Part of a small language model's weights: MLP 768 squared ReLU.
Each number is 200 + 20 x the weight over its row's rms, rounded and kept within 0 to 999. Layers, rows and columns count from 0. The size before them is the row's rms in percent of the matrix's.

# up: layer 6 MLP up, 768x192, rms 0.185, rows 530-565, columns 96-191
# down: layer 6 MLP down (transposed), 768x192, rms 0.135, rows 530-565, columns 96-191
up530,089,210,190,183,217,218,190,207,233,197,202,215,180,271,211,195,225,187,196,218,238,192,234,239,164,208,180,207,198,194,194,219,184,194,207,231,178,201,220,192,206,185,195,204,232,225,183,216,222,155,253,222,223,202,205,162,198,207,195,215,200,206,201,257,206,195,219,223,197,179,148,225,210,238,182,208,227,226,206,210,204,238,196,192,167,189,214,207,184,190,199,219,215,198,178,220,261
down530,091,205,178,221,233,209,193,180,207,220,218,166,189,233,186,195,189,187,208,184,207,216,223,251,175,175,182,235,188,192,229,191,178,193,179,183,194,207,226,235,195,183,202,212,206,174,177,194,208,182,234,200,194,235,201,200,200,206,203,206,192,225,221,210,223,203,219,197,203,189,190,213,225,199,180,175,188,211,217,184,192,225,197,166,199,171,215,176,185,199,186,185,180,220,154,201,243
up531,105,201,199,210,197,205,168,229,198,169,182,194,159,216,216,190,169,242,173,154,162,174,216,206,174,196,199,176,181,198,196,187,210,246,200,237,196,175,205,195,180,203,188,206,176,195,158,224,189,193,218,220,193,176,190,199,199,183,194,250,162,196,190,173,214,179,211,196,215,205,203,222,171,200,236,238,213,195,173,191,245,181,214,206,178,218,193,183,206,197,177,185,221,234,231,203,225
down531,090,221,191,217,184,184,173,197,197,184,214,199,162,166,182,183,219,199,224,200,156,191,189,181,226,203,199,152,196,200,189,182,238,187,185,184,237,219,149,154,179,195,211,184,247,171,175,210,177,213,199,207,200,196,215,208,189,215,149,203,227,209,181,217,238,193,187,207,194,158,203,227,176,200,188,177,203,218,231,176,214,209,183,212,189,203,204,212,213,188,190,192,196,194,179,213,181
up532,092,218,243,178,220,215,170,178,198,174,176,229,222,172,199,174,197,217,219,200,208,189,184,212,157,219,186,196,199,188,215,215,209,201,201,187,212,191,190,232,192,209,196,193,189,206,230,252,203,185,208,186,203,215,211,173,247,254,192,176,193,206,174,183,198,165,208,182,204,205,204,204,183,202,196,201,180,229,193,182,207,216,206,212,196,181,187,207,219,222,182,242,170,205,206,211,187
down532,096,215,201,186,200,169,166,214,195,208,178,228,208,192,191,200,189,181,210,171,216,208,147,223,185,219,197,180,197,216,212,233,208,170,162,190,170,222,198,194,210,213,180,178,241,180,193,209,183,213,206,210,202,182,194,219,191,208,216,193,170,166,221,187,229,195,217,190,214,195,198,183,215,203,172,233,214,195,183,195,198,194,184,220,214,201,150,175,211,226,212,216,217,205,188,174,210
up533,099,200,197,205,192,179,206,171,229,185,196,207,185,177,209,209,179,202,225,191,233,194,199,198,204,226,199,200,207,213,218,184,192,199,190,202,217,239,199,193,205,176,156,216,213,203,220,184,193,169,178,182,188,201,175,196,210,187,145,212,178,215,222,186,175,224,210,148,223,249,184,205,208,220,204,224,197,243,223,171,222,169,196,219,235,200,212,171,183,217,194,193,197,237,222,199,204
down533,105,202,233,181,179,179,225,228,183,202,180,196,204,216,225,229,197,251,209,218,211,196,190,186,200,172,206,201,200,189,216,198,231,219,148,219,164,233,177,170,230,195,222,194,173,215,215,221,189,184,192,184,217,211,151,208,189,190,180,157,207,201,207,175,225,199,205,188,207,221,209,205,185,207,192,168,166,200,202,187,200,223,215,196,203,195,205,196,240,209,237,166,179,229,211,257,190
up534,103,189,239,209,207,192,196,170,214,170,208,181,173,206,171,236,213,192,182,218,218,206,184,204,210,230,190,215,205,206,217,204,214,198,170,182,183,195,185,242,204,187,219,189,194,213,199,181,175,173,220,195,178,225,245,204,201,172,213,168,198,161,205,187,193,155,171,168,193,242,211,211,230,209,247,194,198,202,225,223,210,213,203,204,162,207,206,210,224,198,193,185,220,210,181,232,220
down534,100,180,201,177,203,235,193,181,164,208,205,212,177,209,185,170,200,176,223,203,192,251,227,187,204,200,202,225,200,184,202,197,198,184,237,198,194,199,219,197,195,213,177,203,174,222,221,203,184,167,233,218,211,226,187,193,163,231,190,197,219,194,202,223,217,202,207,244,183,219,210,221,195,199,222,212,237,224,210,200,187,178,203,198,185,196,195,177,223,175,139,187,182,204,211,200,246
up535,107,205,192,196,200,172,203,200,205,183,211,240,160,229,208,213,219,236,217,223,161,238,220,210,221,203,217,194,196,210,187,239,200,202,196,204,216,201,247,184,244,195,208,196,203,221,149,172,216,203,213,214,199,189,176,230,206,213,234,185,203,191,200,206,183,182,211,153,168,186,183,182,181,191,209,197,203,213,214,208,215,174,192,190,172,212,200,202,220,184,197,202,177,184,218,195,207
down535,106,188,194,225,182,179,243,195,212,177,222,199,182,174,181,194,213,198,177,175,198,205,206,208,228,215,209,170,202,203,185,171,189,213,173,210,223,195,228,181,189,249,185,190,218,193,191,193,189,198,185,194,184,171,212,230,218,203,241,190,220,188,202,199,178,179,183,225,202,182,212,175,223,221,185,205,177,169,212,208,202,212,213,167,235,184,206,197,192,204,194,212,218,196,204,168,192
up536,096,225,169,226,193,156,214,226,191,214,198,217,225,188,195,153,228,206,188,189,179,207,185,192,211,200,170,183,194,202,205,230,199,198,206,220,152,198,219,228,182,199,208,206,197,204,219,177,213,241,187,225,243,187,221,225,211,204,215,216,184,178,234,174,193,206,209,194,235,215,182,207,221,199,209,221,216,186,215,189,177,206,192,207,190,148,204,190,217,197,179,221,188,186,178,185,203
down536,095,231,195,233,190,177,189,156,184,200,229,219,224,192,205,216,142,195,184,202,191,207,196,215,207,190,219,196,183,194,193,248,214,232,201,160,204,192,214,200,199,168,212,197,194,207,191,230,190,232,223,182,189,184,188,189,208,214,196,215,184,239,188,187,254,194,193,227,192,214,163,183,236,197,226,219,204,218,161,188,205,195,210,176,222,204,194,180,205,204,219,236,177,208,179,224,183
up537,096,184,224,214,202,173,179,220,163,171,207,218,184,219,206,223,240,211,197,172,227,212,178,162,165,186,199,180,193,207,162,194,174,202,192,188,211,198,222,190,205,204,179,207,203,218,198,189,164,188,230,172,188,182,186,178,190,238,214,201,208,204,181,158,245,196,200,189,200,184,183,196,196,202,182,156,235,173,247,187,196,201,213,188,215,201,211,210,164,216,198,193,170,207,221,217,200
down537,099,191,162,181,178,194,189,209,186,181,213,210,206,210,170,221,190,216,200,216,187,135,230,168,179,170,236,225,194,192,139,191,196,174,176,219,199,191,199,213,185,196,215,203,215,210,195,233,213,162,198,198,212,192,209,182,209,181,219,191,154,195,221,211,201,224,224,204,247,213,244,209,194,187,204,187,194,190,179,191,197,192,198,196,185,232,176,210,184,199,216,192,201,191,162,200,217
up538,099,216,192,207,224,197,216,239,159,187,214,189,247,187,222,231,196,233,194,207,215,244,240,217,204,192,178,189,214,173,197,204,223,241,191,181,206,205,210,194,226,199,193,185,183,198,167,190,235,168,167,217,159,185,196,182,190,204,197,221,177,236,161,199,191,203,161,201,232,207,215,160,227,206,209,213,197,198,208,233,214,185,194,174,173,219,218,166,202,182,197,231,219,201,236,214,208
down538,102,181,162,199,180,193,179,167,187,224,172,178,204,201,178,199,185,207,191,174,194,194,193,195,220,213,217,200,200,200,198,194,219,196,187,187,156,167,188,194,170,198,211,243,237,195,167,180,205,193,219,200,218,156,219,182,144,244,167,173,176,199,211,200,187,210,214,200,224,201,200,240,221,173,198,165,223,170,200,203,168,184,211,207,172,170,224,205,191,210,197,202,204,168,212,178,191
up539,103,219,144,204,253,182,171,182,204,214,221,218,164,190,190,203,188,207,196,190,212,176,215,183,218,187,224,189,220,235,234,200,219,224,238,198,230,206,170,183,201,207,208,201,213,189,207,219,182,184,208,187,227,192,199,238,181,198,227,249,212,198,233,232,207,179,154,198,227,204,166,187,221,202,187,204,198,169,184,188,205,197,199,183,210,206,188,186,166,224,179,219,198,179,191,211,194
down539,102,205,216,200,200,192,192,159,200,164,198,193,225,190,173,189,181,173,199,213,190,176,214,200,177,213,203,195,227,181,172,191,206,209,248,181,183,199,181,189,184,204,203,211,205,193,216,234,193,189,190,239,254,192,205,204,183,170,174,171,189,223,171,215,220,189,207,206,184,167,178,186,223,199,187,199,251,206,206,208,178,158,170,186,159,206,230,166,172,181,205,200,227,227,232,166,187
up540,092,164,198,191,179,193,233,190,204,213,218,217,188,187,213,202,237,188,225,194,195,196,208,172,212,190,179,207,175,163,199,197,195,210,211,196,197,175,185,179,194,213,212,197,203,211,223,230,218,192,226,214,210,180,218,185,197,193,166,194,210,188,179,219,216,194,206,172,228,230,202,208,236,242,192,208,193,191,217,151,221,189,195,228,186,248,218,174,235,201,177,204,234,193,199,211,200
down540,089,200,213,189,229,215,168,178,205,189,201,192,211,210,200,155,182,219,181,190,157,223,183,241,148,243,226,187,216,226,208,192,231,196,159,195,213,227,197,225,172,207,217,170,244,168,179,168,197,218,214,214,236,228,190,207,208,203,241,213,203,238,210,209,214,172,200,221,216,177,174,220,154,196,206,205,210,180,185,218,205,182,203,203,215,191,178,184,186,229,235,177,189,202,186,201,190
up541,099,195,184,178,218,204,190,195,191,211,167,188,246,179,214,161,190,205,181,173,185,199,207,210,195,180,175,201,184,167,178,197,169,224,193,220,174,198,192,197,195,202,179,191,177,211,228,189,220,225,209,222,249,189,173,242,211,180,185,230,202,203,197,165,200,203,207,204,176,243,218,200,220,212,205,202,202,190,201,183,197,179,174,175,189,223,227,197,202,187,218,185,199,218,196,185,204
down541,097,216,223,230,208,183,205,202,207,210,187,202,244,225,189,183,174,217,200,217,189,199,168,205,200,201,196,201,188,214,200,172,237,207,227,183,182,239,208,235,192,171,177,204,204,171,219,211,179,216,186,210,176,226,199,222,194,163,222,196,196,178,191,214,189,191,200,220,249,221,228,189,222,227,185,211,184,156,176,181,172,211,208,208,206,171,155,213,193,201,173,203,228,165,239,186,181
up542,100,171,209,202,196,196,191,202,255,175,205,207,185,218,216,164,185,158,186,197,205,179,200,208,206,205,225,183,180,186,213,195,229,177,210,213,157,197,212,213,197,233,164,223,191,221,189,191,197,182,219,199,223,194,201,192,182,200,183,201,203,188,197,189,202,180,188,200,212,206,175,191,205,221,167,201,197,184,218,181,214,161,198,152,180,187,205,217,212,223,200,219,218,190,205,201,178
down542,101,178,199,200,204,195,222,218,198,212,174,201,243,232,226,182,209,200,190,240,192,206,200,226,184,198,198,206,184,179,174,249,214,211,229,207,196,199,202,202,217,204,205,229,194,194,184,205,177,204,236,209,211,191,185,207,237,230,180,207,237,225,190,182,195,204,202,200,208,193,167,187,195,197,191,214,185,189,180,216,178,188,200,196,218,221,200,205,169,186,252,213,162,231,200,179,186
up543,093,207,209,163,222,180,188,231,185,201,205,191,211,206,199,227,197,212,243,182,214,213,207,243,202,182,230,217,194,197,191,170,197,247,193,195,187,234,180,200,210,218,203,163,172,203,193,170,215,215,178,204,168,219,193,197,201,156,231,188,207,210,207,210,232,203,228,236,225,201,181,235,249,209,194,230,235,215,191,197,180,196,222,198,231,203,194,190,196,185,165,228,234,216,211,217,192
down543,099,208,209,183,203,226,219,159,174,209,190,242,205,207,180,184,207,173,204,205,190,242,217,210,187,228,185,204,191,200,179,195,244,173,219,208,227,184,200,193,176,208,222,184,183,181,209,185,191,198,210,202,202,203,187,206,200,193,201,163,174,188,215,170,203,187,203,206,168,237,202,223,182,190,170,182,175,222,172,203,221,224,215,233,213,230,178,188,240,172,225,225,188,208,171,205,191
up544,102,176,207,189,200,188,186,208,216,186,155,190,202,215,216,227,243,204,185,241,201,202,175,198,222,178,213,202,208,165,228,184,196,210,192,224,194,193,181,209,207,207,202,213,189,194,173,194,234,175,165,171,200,187,182,173,196,205,193,180,212,205,202,204,193,203,179,201,211,199,199,228,192,202,179,218,207,190,199,193,211,192,221,209,206,177,192,187,204,213,192,201,197,208,254,185,209
down544,099,216,230,166,193,218,202,202,219,186,231,195,193,186,230,213,156,233,193,202,217,232,188,199,235,180,198,182,152,185,189,183,197,176,223,230,201,211,210,200,225,184,169,226,209,202,196,199,230,147,201,212,189,194,199,226,171,191,232,205,227,199,228,237,179,202,211,190,194,193,189,237,201,180,229,216,248,206,201,230,189,203,176,153,187,192,196,203,207,200,204,207,208,173,198,227,216
up545,101,203,181,184,211,207,197,193,154,193,199,225,200,198,186,202,192,217,153,196,157,193,180,188,227,175,212,195,224,179,176,192,166,202,210,200,184,195,220,176,217,216,196,152,220,190,210,220,212,227,204,181,209,211,205,204,194,187,195,209,215,210,198,200,191,221,210,223,216,208,196,192,188,183,216,159,213,193,210,192,197,182,193,189,194,178,178,213,233,179,190,185,204,199,238,220,204
down545,093,189,241,207,206,218,243,191,190,170,205,192,212,174,219,176,174,206,190,174,206,207,192,180,160,199,167,232,179,192,214,174,178,199,207,174,209,198,191,194,165,221,245,189,190,174,199,226,178,182,229,224,211,222,203,235,178,201,205,236,246,196,179,226,219,200,216,225,192,210,193,196,227,192,209,181,175,210,207,181,197,202,221,221,221,189,202,166,200,226,174,219,213,200,172,177,181
up546,099,223,180,195,184,192,140,226,202,214,202,181,182,201,204,244,206,230,222,190,186,185,183,218,166,169,225,194,174,226,164,198,210,216,180,235,203,190,184,147,198,225,194,210,185,184,209,192,204,163,214,194,201,203,221,207,196,191,211,205,200,205,235,188,213,195,195,210,197,208,193,184,204,200,171,196,215,241,178,236,166,196,241,194,206,228,201,215,216,192,166,193,202,188,198,171,178
down546,096,209,185,173,191,218,185,188,216,204,180,203,180,186,214,198,190,235,196,201,207,199,166,166,191,170,227,195,203,179,216,173,214,198,204,207,197,186,235,225,163,170,226,218,211,199,188,217,224,192,214,196,201,204,167,184,174,196,185,215,211,178,191,186,231,201,212,188,225,199,208,187,153,203,218,198,179,204,195,211,196,204,189,236,188,216,215,220,195,174,196,214,209,189,168,191,188
up547,101,205,209,150,201,197,194,187,178,192,221,215,183,222,154,201,187,202,201,183,219,190,211,227,201,218,219,212,234,187,198,232,194,185,195,159,164,218,175,207,218,191,192,199,198,193,204,184,209,192,163,202,177,239,177,217,231,175,154,217,180,193,201,204,196,190,196,202,231,190,189,201,189,180,172,197,194,161,208,214,164,203,213,214,216,217,181,185,190,201,215,195,188,232,204,181,222
down547,099,186,181,228,218,231,162,176,195,149,185,215,213,185,194,197,190,168,205,225,201,213,218,218,187,204,214,169,189,206,243,221,198,191,177,203,243,154,200,223,185,217,194,204,219,185,217,217,186,204,182,207,196,178,188,237,199,225,181,228,227,218,200,174,231,218,195,180,192,228,196,164,224,190,200,171,193,225,196,183,195,227,202,191,238,186,173,215,191,215,200,218,197,252,221,203,194
up548,098,200,215,207,195,238,226,204,182,164,219,218,163,250,182,188,195,210,185,179,200,186,207,202,203,192,204,232,203,190,210,196,199,207,235,206,210,181,198,196,169,177,188,172,215,186,223,206,189,191,204,216,190,210,193,229,171,215,218,169,253,179,220,198,197,188,202,193,176,198,208,189,185,222,169,204,225,210,160,172,181,189,210,235,213,203,204,172,225,192,212,167,208,138,196,217,200
down548,097,237,212,206,204,200,191,179,196,195,187,205,205,216,197,227,236,201,222,158,180,205,197,183,179,198,166,216,211,185,181,203,192,205,222,193,198,183,212,200,171,236,191,150,215,194,214,218,209,190,234,190,221,194,195,199,208,211,174,200,208,222,226,237,211,193,205,215,198,241,225,188,212,211,218,202,208,210,235,180,178,213,216,189,186,191,213,198,195,183,171,205,220,211,210,218,193
up549,093,195,201,187,215,231,202,241,191,176,221,192,205,186,191,183,166,234,191,150,190,236,210,215,223,212,208,177,201,186,224,186,249,229,221,175,203,220,220,203,214,217,224,249,224,225,204,221,174,163,189,190,197,208,201,233,181,221,201,208,188,170,199,172,177,195,222,185,192,174,199,167,234,190,219,189,199,200,196,224,227,198,222,229,221,201,212,207,175,189,192,201,200,190,184,215,219
down549,099,201,222,214,224,216,200,221,168,211,189,244,202,159,197,211,206,170,204,156,213,189,213,199,199,203,198,185,192,170,223,163,189,198,210,197,196,146,177,189,182,202,195,227,203,210,190,206,191,185,180,180,194,230,181,186,185,170,196,180,171,231,193,206,194,208,202,221,181,210,208,184,205,206,213,188,211,215,223,230,233,232,163,192,188,195,195,222,212,191,229,222,210,217,206,199,202
up550,105,178,223,206,214,209,200,193,218,219,180,201,183,220,198,211,240,204,159,241,215,206,213,206,187,154,193,195,198,201,208,164,194,206,189,187,172,227,213,192,185,169,235,170,214,211,213,201,183,217,213,197,223,192,195,243,179,212,189,204,175,193,185,171,235,166,201,206,221,184,186,189,235,231,228,192,219,186,204,190,216,216,187,202,200,182,223,207,163,223,209,177,184,191,214,211,191
down550,102,221,222,231,153,218,204,155,215,207,168,185,228,191,172,209,186,230,194,216,231,223,215,227,210,226,204,205,211,207,169,200,215,172,154,201,201,181,203,195,191,176,172,208,198,214,205,206,211,196,217,170,191,232,228,208,210,228,250,195,189,194,204,206,202,238,197,199,180,197,185,176,183,175,207,172,205,209,183,213,164,226,181,215,214,226,217,214,228,218,229,201,193,159,186,183,188
up551,103,234,240,189,191,191,219,181,227,227,223,186,233,207,203,174,204,158,187,185,189,160,207,210,216,195,205,204,197,195,211,205,193,201,198,206,200,203,193,169,194,192,211,156,233,234,178,181,232,216,190,216,193,192,150,176,211,210,167,194,231,220,200,211,175,196,195,171,195,218,192,189,153,190,216,192,219,231,190,230,191,187,205,212,162,205,178,156,194,204,192,159,210,185,169,205,206
down551,102,184,245,175,215,232,202,202,203,208,177,216,221,211,208,178,205,211,218,198,192,198,186,241,189,182,186,203,195,170,176,199,218,224,218,223,211,202,224,186,217,176,174,221,216,196,211,237,185,193,223,211,190,192,222,222,181,158,228,177,202,223,203,199,187,180,189,176,206,212,232,199,202,209,175,191,196,209,209,182,211,193,171,165,208,183,211,167,175,183,202,209,207,220,191,186,196
up552,107,174,206,198,209,152,199,166,229,207,164,190,208,177,206,202,230,213,187,191,204,216,174,199,208,209,215,206,222,184,191,204,187,170,204,205,201,180,242,252,212,220,180,189,174,214,202,184,231,171,203,191,213,167,194,208,217,240,201,195,180,226,158,232,208,228,167,183,173,195,236,201,185,191,184,206,212,250,204,211,197,197,217,198,249,191,201,187,208,194,183,220,250,171,197,164,202
down552,107,213,197,206,204,168,175,185,227,199,170,210,159,215,218,179,213,208,195,225,162,233,206,202,204,193,214,211,179,180,232,193,211,175,187,218,202,165,212,208,171,208,201,198,203,182,228,166,205,206,249,192,193,185,210,220,221,189,200,208,199,228,228,218,209,212,213,147,184,198,221,194,227,209,182,219,219,208,237,183,214,219,197,193,203,236,169,186,210,206,206,219,240,206,228,211,222
up553,092,212,217,183,196,192,235,212,199,210,198,192,212,183,197,227,225,190,198,194,179,157,178,232,167,158,246,232,190,197,197,206,194,253,199,206,196,206,194,213,194,213,212,190,165,205,233,182,224,192,198,183,240,191,186,220,191,185,208,210,231,222,221,232,187,218,183,202,197,192,167,234,216,195,243,203,227,210,212,190,182,188,200,227,220,208,208,204,194,147,184,201,182,200,177,206,183
down553,089,198,182,204,159,210,221,191,190,172,187,224,202,214,179,190,164,201,174,172,217,203,160,178,158,231,169,210,194,217,185,167,228,206,209,190,216,209,188,168,177,202,213,192,220,155,242,222,166,171,184,224,181,197,190,221,198,224,215,205,183,210,212,191,223,202,219,199,226,223,223,231,205,212,182,180,183,217,205,199,189,211,213,178,172,179,205,191,201,193,207,182,218,215,182,179,199
up554,104,184,177,166,174,228,221,211,188,165,174,213,209,190,211,168,214,178,170,206,183,211,208,219,228,168,198,193,230,200,204,200,192,175,249,171,253,198,208,176,195,190,188,209,197,211,187,198,206,189,207,215,208,189,181,181,220,201,169,201,208,180,216,202,205,203,175,225,219,201,225,205,165,215,199,204,199,179,211,182,167,222,219,217,203,220,219,224,200,218,164,205,197,227,220,197,213
down554,104,218,176,207,174,214,193,162,220,194,185,202,200,195,176,208,198,162,199,203,224,184,185,192,211,182,184,193,170,234,243,201,233,192,185,236,184,181,222,185,210,225,219,239,240,194,206,191,189,202,196,156,188,191,212,234,174,212,191,184,196,201,182,210,156,173,188,226,225,205,194,200,178,212,210,220,193,209,212,213,202,220,203,239,215,153,193,174,187,202,170,177,191,195,199,175,171
up555,096,202,212,208,190,163,191,217,164,178,193,215,230,192,191,202,238,204,171,192,193,281,198,157,215,209,197,163,176,179,220,221,220,235,166,185,203,173,176,188,209,180,178,187,174,213,213,235,201,224,196,190,221,175,220,211,203,189,170,202,198,224,236,214,230,166,180,193,211,200,226,203,207,202,195,206,212,199,191,177,230,184,168,207,176,218,206,223,243,190,190,203,160,215,195,190,179
down555,098,187,206,216,170,190,168,196,207,182,180,215,236,195,169,226,170,180,220,180,227,205,206,185,189,208,198,220,202,208,164,223,215,197,185,164,172,185,201,173,209,187,222,169,220,190,198,167,201,186,185,193,186,230,218,173,230,208,171,195,184,205,214,244,217,240,227,170,214,185,190,227,201,176,213,199,193,184,218,208,199,182,199,222,205,179,220,240,229,176,205,217,182,227,215,213,186
up556,095,174,196,206,165,173,159,209,169,225,180,185,151,180,229,208,190,210,210,181,200,181,231,169,179,195,166,191,181,210,162,156,171,222,194,175,200,228,239,194,189,194,152,193,234,224,208,172,194,205,169,214,213,221,229,200,192,208,231,226,206,200,227,199,174,162,161,189,239,191,200,200,217,205,216,217,215,186,198,186,223,170,202,209,198,202,187,212,255,175,228,221,189,210,217,191,194
down556,098,216,187,186,144,228,179,161,200,207,226,197,175,204,194,170,195,223,186,230,219,216,185,174,202,199,212,214,225,211,174,190,179,219,196,203,221,209,194,156,237,185,172,201,145,208,198,201,219,223,163,215,208,199,211,197,199,201,185,229,209,192,207,177,201,210,232,199,223,156,215,192,184,209,211,190,160,187,197,221,193,202,202,201,223,175,204,238,178,187,191,219,209,189,203,205,207
up557,094,192,213,199,196,200,213,216,192,193,165,225,217,195,206,230,219,193,215,178,189,189,174,191,174,188,206,210,202,201,193,226,202,194,215,208,220,162,226,219,219,175,189,198,155,181,198,246,188,202,225,203,221,190,209,214,202,228,150,247,226,190,233,189,206,211,237,193,243,214,219,211,185,225,203,197,200,202,194,243,233,217,224,205,196,198,180,193,200,189,163,172,159,182,173,222,185
down557,098,198,216,209,211,207,151,167,241,214,190,220,221,200,166,185,188,188,203,177,202,225,207,155,195,201,194,173,209,213,213,171,202,226,213,241,230,222,181,236,195,172,207,169,205,184,190,223,215,188,208,175,184,149,201,200,176,181,214,207,216,220,175,194,204,210,171,229,202,192,174,179,211,229,248,196,211,217,181,174,195,190,220,183,223,197,197,201,190,197,200,188,191,168,174,214,210
up558,098,241,214,196,194,198,170,252,188,224,216,209,191,177,185,183,187,211,190,210,192,151,200,222,200,202,235,213,192,202,192,198,184,189,199,175,167,210,160,199,202,200,194,182,171,230,222,203,228,169,175,206,178,217,212,199,216,196,241,242,186,197,216,214,229,200,212,185,192,217,215,185,169,176,161,202,200,221,198,195,207,228,226,159,205,243,182,193,229,180,197,214,202,177,193,222,170
down558,103,196,205,177,163,172,194,190,185,185,233,213,204,202,191,197,219,186,192,220,200,245,201,208,223,204,189,211,192,208,187,194,186,179,179,177,182,186,185,186,216,255,210,215,186,159,197,179,249,182,186,240,195,203,220,208,224,202,167,200,193,202,192,173,188,206,181,222,210,193,190,193,188,223,181,177,197,176,182,221,181,184,213,237,214,162,191,188,203,193,202,225,198,187,163,208,177
up559,105,228,188,202,198,200,230,208,221,191,192,178,237,219,201,218,210,224,199,186,146,182,184,151,229,188,207,191,186,181,183,223,213,237,182,201,209,192,199,179,211,217,182,200,187,182,205,197,206,150,205,197,197,179,238,197,203,211,207,221,186,191,244,215,224,185,223,185,196,207,174,207,199,195,201,181,182,211,193,222,215,181,204,243,206,196,178,226,225,188,199,221,202,156,192,222,208
down559,102,164,223,199,248,200,209,163,218,209,175,206,206,214,186,199,186,171,190,180,207,217,215,214,210,220,217,194,216,189,150,178,189,194,179,201,184,228,175,199,167,201,259,205,215,183,191,174,217,207,203,158,187,193,201,153,174,190,203,215,201,172,180,224,188,185,186,208,199,215,196,224,200,209,158,197,202,205,224,200,207,226,178,168,210,202,210,178,185,228,192,227,196,193,192,203,226
up560,105,210,195,179,217,180,179,197,175,208,249,186,200,202,196,204,220,223,189,185,195,215,215,189,173,221,192,167,215,160,211,220,194,213,199,189,201,203,184,188,204,203,185,254,196,190,169,210,227,205,222,218,200,237,202,170,207,234,213,204,179,188,215,213,185,207,225,205,160,197,219,175,222,197,233,231,208,186,185,182,200,177,226,195,173,239,217,211,202,219,173,229,182,189,160,207,208
down560,104,234,230,250,252,200,206,196,243,179,206,175,185,191,189,239,218,169,199,197,184,213,200,191,195,178,191,174,210,243,184,226,187,219,197,193,199,201,208,217,177,224,201,211,211,183,208,200,227,221,221,203,178,188,232,181,177,165,165,218,222,213,211,198,226,215,233,169,201,164,231,185,211,198,179,218,218,200,199,213,217,220,208,195,198,182,224,203,196,227,199,190,202,199,199,194,171
up561,099,187,205,169,208,218,192,189,163,187,178,213,202,219,208,196,219,224,188,187,213,227,187,190,209,182,190,180,180,232,221,191,230,221,221,185,198,193,210,171,247,194,223,195,216,204,207,192,180,149,217,180,178,209,213,202,198,212,213,203,172,173,214,239,196,173,195,155,167,215,199,172,208,232,214,174,221,209,233,250,211,211,204,214,194,221,207,190,192,200,199,205,184,213,211,228,197
down561,096,185,198,198,184,200,213,224,198,178,204,179,175,217,199,180,200,212,190,204,216,241,187,173,165,192,235,217,184,191,216,231,220,209,223,172,182,205,212,182,191,155,208,224,181,207,195,182,224,206,201,195,184,211,189,232,187,223,189,212,183,193,178,206,186,195,218,203,208,179,191,215,188,194,206,208,198,188,212,194,228,218,232,178,185,196,196,155,226,201,194,190,233,210,185,176,212
up562,106,204,199,195,186,188,214,177,168,209,189,185,226,219,225,199,212,194,189,192,198,140,203,226,188,191,196,230,219,208,230,223,234,212,231,196,192,194,206,197,157,211,226,230,184,178,205,215,184,186,248,186,192,191,232,206,189,234,158,226,187,209,174,176,184,233,205,165,193,184,236,208,183,204,150,146,209,226,220,193,235,175,178,190,235,158,234,183,207,175,177,189,207,191,207,197,176
down562,106,239,220,195,186,208,185,201,210,189,243,203,208,225,237,206,191,196,191,238,212,253,215,207,152,169,196,199,187,191,219,233,219,193,260,226,221,193,203,170,233,214,211,207,204,182,185,168,230,223,215,205,214,239,204,193,178,220,202,186,213,218,180,222,217,196,238,193,189,193,188,217,167,191,155,177,191,204,231,206,195,193,198,217,189,198,198,175,211,183,169,216,175,223,186,163,212
up563,102,211,194,194,186,191,186,212,204,202,194,183,182,181,220,204,189,173,194,194,210,201,189,185,200,217,236,188,203,202,194,203,225,187,190,182,230,195,205,144,200,205,200,212,203,216,191,180,174,188,198,190,206,158,204,205,160,183,214,200,207,173,165,168,193,185,205,176,201,209,206,213,197,192,191,219,187,176,200,248,210,200,217,219,203,194,157,208,204,194,214,251,164,180,235,211,231
down563,097,176,182,186,171,219,189,204,207,177,222,172,229,216,224,186,234,177,185,179,197,228,203,166,203,209,223,190,188,216,178,206,201,187,208,188,206,200,200,158,144,186,176,214,204,192,204,212,181,185,186,190,202,190,194,181,204,178,195,226,211,194,182,192,199,229,182,202,200,227,182,200,243,158,205,188,189,206,173,188,162,172,228,178,216,177,186,200,199,216,188,230,224,179,236,186,192
up564,100,179,198,197,221,230,224,223,226,197,207,208,175,175,208,183,217,204,202,202,240,208,212,192,211,203,214,195,198,196,193,194,167,191,218,189,196,215,174,207,204,251,182,181,205,189,197,172,197,198,196,215,208,237,202,212,149,193,226,213,189,204,239,197,237,177,174,200,211,197,227,195,210,255,216,204,202,190,217,173,227,215,193,225,178,212,199,197,213,204,211,192,199,202,173,197,185
down564,104,215,157,226,170,186,187,227,212,186,187,193,186,210,222,203,192,181,208,222,177,214,209,205,189,199,196,202,224,181,193,223,201,225,185,219,201,208,214,163,203,248,220,193,217,211,195,195,185,191,213,207,162,211,215,179,202,219,191,191,225,189,226,204,202,174,218,196,176,193,230,167,193,193,205,151,212,195,213,217,191,200,203,225,221,183,173,182,205,170,196,164,213,188,221,194,220
up565,102,205,208,195,224,174,209,161,192,196,228,202,207,223,194,237,184,230,213,257,213,236,219,163,202,209,218,210,187,185,210,180,208,222,216,203,184,180,227,189,200,230,207,235,201,185,179,172,233,214,186,195,197,174,195,201,209,221,155,180,216,186,215,167,190,198,211,205,193,174,228,227,233,168,214,207,206,203,186,192,206,195,186,213,162,159,196,171,188,210,188,182,192,204,186,222,197
down565,101,214,165,210,175,187,202,222,196,164,217,202,199,229,205,219,198,186,199,226,191,201,235,212,197,169,192,218,197,176,198,212,225,191,207,206,200,196,190,222,205,199,175,192,235,181,196,201,207,170,229,229,253,166,189,196,217,219,225,189,206,231,187,203,198,201,161,215,219,209,223,218,167,184,202,199,195,177,217,203,190,209,171,209,182,133,222,177,197,170,191,201,160,190,214,210,194